From a checkpoint of a small transformer trained on Wikipedia: 8 heads of 64 (2 for keys and values).
Each number is 128 + 32 x the weight over its row's rms, rounded and kept within 0 to 255. Layers, rows and columns count from 0. Numbers have three digits each. The size before them is the row's rms in percent of the matrix's.

# layer 4 MLP up, 2048x512, rms 0.0592, rows 1596-1659, columns 96-127
104:171103103157087171097038087116158120168069124164137136124062084120040107146129156105103137125150
103:115073123121184159075174141099126115153107071160113128132141138073131078151041164194165111229175
098:151088101103132116089066122064146145096149125046122121133151168119124111088136109185156116194130
100:105072086103158079112127198122167112122170127113119135111098100116078131128129158119064128166124
099:127060093118083170160111116138171160132140133108123132065124136147059110129086129139097183092081
098:075090133144120148122092103116140114131104127085139152127128151092141108139138150173120179180088
098:145138093106111130125079124118110138141095074125193166117107077100184174182124098107212083090107
102:149087104127124194170101097136122191133122017148155096110147168134126055078059137133128137153144
100:172114120137075137080134173105131087116103057150134118122162135179190137157116152080062056180100
096:135077113185193137123169105111150152110144109153105085144116089158173140209206122145160097155093
102:155037114191112152120109105135192210139109113190097102174121155166075159100096135141158098105133
103:104115159126159080160117096118154174101136083076090141117155161167128080113121060185128071112137
095:105104107113094159125142200119135085158117121159172166135119168134118152176140128113187150148102
101:100046166143094175178155065139070099111142130151162125050141169023139145130106114154086105122131
107:135196168121141065115149116117111113141128149105124149128125119169096097181154107123129054141100
098:135079164176125144118114139120136120159162233136175103090123156144130124161131141131144112123152
096:070138107054077118172169136132118154167163081158117064107119110095087124134160153083087114137112
100:115129135108177121095153158093155172157146153129135151109102092149125166089150174201114184121124
104:156145148154141113172106129112094077140124129178190140102174116080084165100066165085070138137158
098:097110129168186150123142138211149170130099109119109121157152179126102098129141139103119143145152
098:144127131205137096152113097153141135124108126142151119124158159130168134182071136095099119122083
102:098143152144112147126067197085086185139088138141096113089117098119147173156076108124150123202158
099:149080107159149144108107102130117138147210153127110155082096101118209140204132110140137203127121
104:107078187163162163127148198156136151148125127178089101133119162100127087122169104104084178155123
100:102192137156097146198097126116102147206114107198162132066184123127085159105172073176150093131142
099:149123049142086154110094051166176133116104157175125130127149111154121083141157103105135129082111
100:230155135066096124138146158087107120131193137170154128152117213128081123149153115087100084119107
108:129129152125116144101143203164147144153120116179143099150080044078158103115201097117090138109086
097:102130095120066108080158134089094101087200066112116086090134177112098139174103135154157146129131
104:170151112124161095154103152107118131147138182179097186134156117116124140169139106129177169164079
100:129136058095137129074048124116150182100096157116116121129157069138133187102181137063127133124114
093:104116156069159135122144101138140127092156093101144132144087143134136020109119139122142132116129
096:058153116123191108151132141098155157176123095083112168188118126128141161104121147085188107121111
098:134098135159132093133140082112156135124128142120082133058165151170123203073153119145139148109188
099:163178137127122177141065128110128160106149143142109110121110115046116111143172093123123180134187
097:169111159174155164075133085151201132184187117116103107103116155177134127135111115097068152119107
098:175126161080167120172104117124121115109116098142198130184102076175108094138112145154118182109179
100:135176109110146071099116101166127159154177124119181124158141073178126071148145131147177130109129
097:022146062155148066121107155085127078106175187140082124144111084116161121160167088137106136076152
096:154128147116152061097120131143137128075129213133159172147131114125113159182123114145112140154136
104:151198162145123220121163159109119130148113149140156203105120152106121121112148094185118122137192
098:166093109101107164111129131153040132134128149119153148162111105151123081113079138171098122127149
101:131118098134115114124120132075118130177109120098122094125108132117140161141067093095163112104155
098:054114160121110111141097138126141049161137182125103137120066077110192150137152126121149110115160
105:123153122115125111120139119149140161158171120159189189167143110139051114143103105139129106159113
103:105023102149101164107131093156138102080172127109104150135095164100076110143173117121074117094100
106:096113115131120059076143101143093156172135095098085121119168128064105141135109136158154138159095
099:175131128080113152149124097127160184139101119139111145141139152173079134110147141072117160175183
103:126111163140102130131094149097162134125156118099094094109119110153159112109080115106162130127135
100:112173114077167141138102166152109138144120108199095128147125133155111120151140146140164115105124
099:126120114112084114121105178120110113142091152067088094151188201123143120144121136111148152132069
103:084155097094141100115134143123142105135117087109073176138116223143120180124045092100160134125157
098:179120122138180073172142151143093113132185105164153166206085173188106172120160124152115099054133
095:147092169163131174140108100122095103134111112196174117089139059135112164094120125119145118050106
103:169085115095107196156132165140088150107132111143112111138056130086102164124142128134129103114101
101:115115129101102079116147155105136159104131114109154079084127111059155105153074121150065129119186
102:150119116138135115142149139130096181185160133134120091100140107135130048154129118089161075132156
102:112090138138129109164106098117133149109087112154124084082177135177120070167120153046116124199143
109:182143142137124165106070190064098164130105157145154110118051128119101080117158130147074169143140
101:136141123142147139112166163077172110115103108186193116091089143100173074142117141168149122161146
096:127067149151060143171114091104155172106184114177154203094039088100084133179157131175103113116117
107:135112105131164099116122127135147131117097126139126065140140125183112105146111120161117163120104
101:118055102078108105090134108111155177076115125169132117158150151160144073134166140156148140134101
103:130095135105106150145105156115149103128167117142135108144159190135137102106128167110136157132119
# layer 4 MLP down (transposed), 2048x512, rms 0.0424, rows 1596-1659, columns 96-127
102:161172145140132094118119131108126188090127127056122115110158145162101128152145148111128104127102
105:133182099099089112124107135095092145140098112176106065125145175151110183143157077123094141094097
102:180108074127127113175140100111156093100144087153089089135120115103183206142111167120130109196106
101:080167206142106115179149109144105153141130133137187094148144181126107086183155138134139108159212
099:103127190117201148139089143091173113113125152060097157142150120202054132129159102141062042132073
103:110080150136131105166099180151176138162091154108167116128116112077149095088171127153148098151142
102:092180094164131154092133148186157174168144177113119155124092132153105146137114140142195133107140
101:114108158153155135168071078125062118089066102078155146182119110071124141130129148170100052177154
098:096096178138148132101150126092076139116096116168174119131145126117114177170164157177119103117136
093:161132167115076136068111059066131123129126118156122134161097146175155173180111099124133178150147
101:121049055118129194142124111146088113150110104143171162175116128160110080181125085110156158102162
102:071084068167152123079135120131100133169127116122084168138152126196166136133097109097160080123121
099:128102127062151142118079145135131140103117155120121153115159235117153069142186096093059130141140
099:063128138109102093110155133116110153161102075138171079082140095127106113179110076138144115089132
105:163143108144161089122111109118154164093111123144151113137141137132092130131132113126141142143145
100:099120107105131078102137115132147087097177095104096091159084143121156105134140116161103136083165
097:140143154162179144119171110145137156137104080123188163171107151194203137140145134123093140129116
103:093129074116132121188105179138130085139133149081068168120121088118122144133109163130221172111104
098:105161159140176191122205146153091153097144187138095141125105178120108146088169146182108158097096
103:128120116095087113099158083134165095137134167079155146124119162166107186159106122103081092101126
100:089086102118160042128122142093077127118102184122114106108071086155060113112093156110137073103123
098:124180120126147115129124116153139154102193208126094112142141146203101180076034094068123165073178
100:100129192132180147151183084164151122148110198091080136109151166118124143141129115140148125091119
104:214101121115101140127109089117074128136136099181111128111124123175144103162079174066122140123115
100:125139135109147126094113144124187135108131096127097151120119158088142082150119168111211110199183
098:139184134117141128133200137142121132108199128118128159130128133179186155121093082180191119107134
099:066179157110145165099124180153145109117112061140093143083152163173182094152037128136121188076151
108:135188120095163104127121119186172177099115164129139103126186136124122144090145106114142124157193
099:127096192129111093165113142073152127135098129134118088162113173097163135099116113102115102108131
102:169124065087115076141076113181123117134133104122131144146132112171172097132097125109110165153090
100:170112182120116198118097124118169056100166180167142131132120149071114121151044142154166128098162
102:100130121131180105145088086141163168160099117098127137102086112056154206117054117129097133130170
099:096116138112092141161093154153096099106154100097072165177121176190061128087147135159099193097137
096:215088143171148132081087142127136149082140102178123159110157095091133110143120112108159115163150
094:103128123157133141148145120070118130184140150124097176131109118176119165139090175120070092098146
097:096091191148139122091108146121129176090108146095131108129140136077091139165143189119138085117130
098:075127121067117120142162088147107100159105148096114124088137125087080154123140144132107170141139
097:156084087078215143158180147086117069179135129105069139167123106058079099073137133102158152120136
098:150142185104100118065173124112199116124185126122112161098137124102105153135181086114108129120151
096:123120119144139152142092151119115129174153078090084141141074165117146090097125111119114155190115
105:170107110183104120105100172146155164163191111105188163074125108164118120154145115186178203094138
097:170138128130081140133158080123137136157070163126133059117131151069137152113151120133126096124104
097:175163175085152137089163152077149133072137094057160146152127114151104094153109133062069132120110
101:143138109110157138144179121103105136121157146090124097108144127175104075132127116167174129121192
104:196100158159111164099113122073191128106133187115055153132106153157156097157141089125094108145133
096:123143142085096139147132139149099135089047089180093130120126084068134145169129113121178087131124
104:087103098120154159126162147135181120109063152118147099177151163153127134154157167086117168143122
095:163160168143071132139141146096144158108114115113178157154092178130161138111147170071103080076083
100:200099091121126122149147119168145145113123179133107185081086102188067160122166104082152069145136
102:091102160158104076111173132180131134095151148174123097098155166217101096106106037148123157144131
099:153141092109135106153123104143111143161092068116169098184112185125114125155130103147161142157176
099:132103083122177142172105083163177156078098125122138136133118087149141139115123141170093154135132
096:098123033141045183106152123156057112093140136140087105102091147105132117157183074139095081214158
098:131146114100160144129106143075127160125133133119158118188085126179149067091134156188120145189129
103:086115137103138161179109159163138107095196129103124167161117093136138083122124132165193124144177
102:136104122111145163161171096123096133135145144131130140105202109105171128164077084155117109153138
103:049118149139144085143142106120102137207109149089073121086133146152092146172116122044181094138129
103:112098164099138092134183154094139139141181067075168103166054126089142123141088093171158131114108
109:089092122176148186159137114084177138139157156126130099145152162100141194175121140113094131062113
099:146085109149099175175134230115164124080175130108090151166180107199142114090125092116187137132133
098:118065135126162067151079158134080196136109138081103124096178182140182164127127112130121085157163
101:099143093137162165129157118102104106090118158121121146129112154126146150150153116101124080169116
099:131197116120131158121125099109130142159150053164121142156122120137172129150065147177116103140127
101:151183089159038108128077153100093112123106118128119138067152187170109143153123132143100084099127
# layer 4 MLP gate, 2048x512, rms 0.058, rows 1597-1660, columns 96-127
104:101160113133137152144134165107103081104147160173105117107102157132119121155116169135182078125135
100:140121079124164130153102092141139187137148132076126155132145146139170145135124158167124149180173
102:094132167097079193113121156120101089117135163136150116174073112146184169086135126133171102113142
104:084125103162140133140142172073115094162146181138110142127148135185052127137100108135135150091151
101:092115145108109106077098165136107104100144120106214145121132128138148166118190126111110157111152
101:136126119152112153092111132092114133105107096144118117127168088121122123107162072194143130122134
106:143072123166113141190151177153066113113102080089170113116094101088109142088144167199060105134107
098:156105057103109116088118121119115144088087118133153149119067060134097104216195166112126111162112
096:097162107135133176119152182097144128150146141154151148081106098098158082115136151176098092082079
100:133123102119164168081143124068171103064226137155210176111126078064127134061141170134111168183105
106:104131184137144086163170075142111114137116114120090147089143156124129123119134123167091062111190
095:144123105137124170109110118153190129108196224157133143105126069145127079086089171111141118160147
106:095108146112109111084185164202104124186097159171077112121162103140120142114101083181115067085071
108:089102119099140122168129115138118166158176138121063128145150103131129125111134218108184113214133
096:099140146164074153150146141114105150126131133160108176152137163067076147145086192091113159035129
095:182147138147117160136121139160122091169165125155078163150100085156072140155121149111138147126073
106:119148151087101090143184119112138069176102115058140179125105133128125115110180179167151074068134
102:135076110127144113113176151129079138103151169129160140147139137076066141150091065151100090127087
096:160092119141124201112137101092155141147163143151089148107113135090120138147129139173169053134183
102:187210114110145158112117130111116150149162116102149179158214114166119156103158116095169206111130
099:127078168089086120097102129203146126146123089058135067147170179121179131143182165114148158135108
097:115122110072118134133155114124107133073175106093091129107156142126103130157130171144135102094106
102:078119151114137174132125111109136121115113148221088123091115143130125093113127152143085147146121
097:114068114103146136130054147110142123151109158106111114098085104083114142104144088134101131088135
093:135082090086088097106151161123135078149138153104087141108107114180112149138207156154153108127133
099:080127166044152161141171068184091091128163134123093199164152146151112092187172114101120152096097
108:142156051189098060127078108126063105164146125119120125092087155239114112161126146126090122077064
096:113116145136123077148138132142124105124185176087116168073117135084106119073135089124142133115109
100:138094154137121133136123063148055138136143094109082136136147070108115157097066125095100150154151
097:121110172042137138098073115097113135121129143081153122169072122136095128194144136106119121150170
096:120134137105208139119141120092121105142103094128132089111144124151144179123071175153109176111162
098:177162154064144166075118156123087144104079167194093047120164183109221080126199090169048188107122
103:118127129133122121131119190116164102143139143063115147092106132130139131106112129087120113167049
098:109137192149129135177124161083150125176114195087123091134136105141136160147154173119132162096165
101:128141118123149135170150158066072098156073089090156186120141088140089095067112209154111138111152
096:138095137155120098119145073118122095120113173069152056120145149092095182091093086123104120130100
099:119136151082186113137109115135166169123138141042073144117136109105160048160124165133139124110150
096:105150116146165124154100161137132130177142172107074123115123154096136141176131071092142167105164
094:128136152115097144146100153114137102172097134116109138130123135104127114153112124154102072107134
103:113124104138088081129110149142153150140127102145131145098078102175101118101188088116136137079149
099:092137160145105132113143096094091120154151134140074057158075198093123183102073171116106056126133
099:130155196129126121141113109139086123143145109127111156161067200162133131110137155163136117121121
100:144121098126141161132150100135103073123140096171107040091138133119144099126126126120072158130122
105:137139143140193113096096139099156159213137168028120107153096161123174097180165103120147149143132
103:138112134186153134080120141141202137153102096089156132092175117143060117150092153148082136142075
105:123155110137114097149156097176153115120204161107114126105173095132150152172113142181144140115175
097:094144091126180132126139118143079146173155089173132104127137166127114074103158178085090040134105
103:118091083127175146156098181074147135084141035139120162092119098119120181137104104119094202128097
098:147118169126124141129147137179121119144101084077129149136130094128112085122117129070160123111162
100:145121116102133199105095059116131172126118097051105091154135151143145137151166178152082107120147
106:191095157140136108143209112100165145092155090109115169200075129126106098171152176179112171123119
098:112155110140119105130105122150195089081110110127180084088105163178091124168165140135156151142127
093:113152137115090076090149156144160150150105114138054080145127119114164098144147113084147072155141
104:121138116139168103118171117139168117098127091106106134146141160090157109198132099192107165144096
101:137141108104169152132107106149135107181186158147125172122125146092137095162110091114170180109142
102:089158087104133177120098102094139135042147078151132134122125145057105151096187161168138138141143
099:121125165156092136104080113148148165101044097090123132123138101138179153173131113114076132097129
112:068137063090145159136090111131141117097126132109138113137094165083155058099165088113118114055097
099:100081132087127177119145069115078109087145109118076164112147096106102089135130123120084098146170
091:121170144102141193123188148101151109046100131161176130119195119163132135122091103100133194167085
108:120163152150095150085112122078096163092141130111091072098092164145176110163168157146120121122059
102:081085122121125146093089173140115130022117145150127130173143146155116147151119166119135097098165
104:107142135185108183052105123129042143124209118113110107148109207154121076134140119196126158135145
098:085109144120094165088116114125172097142140039158144205056100142140194156082171143054125099120066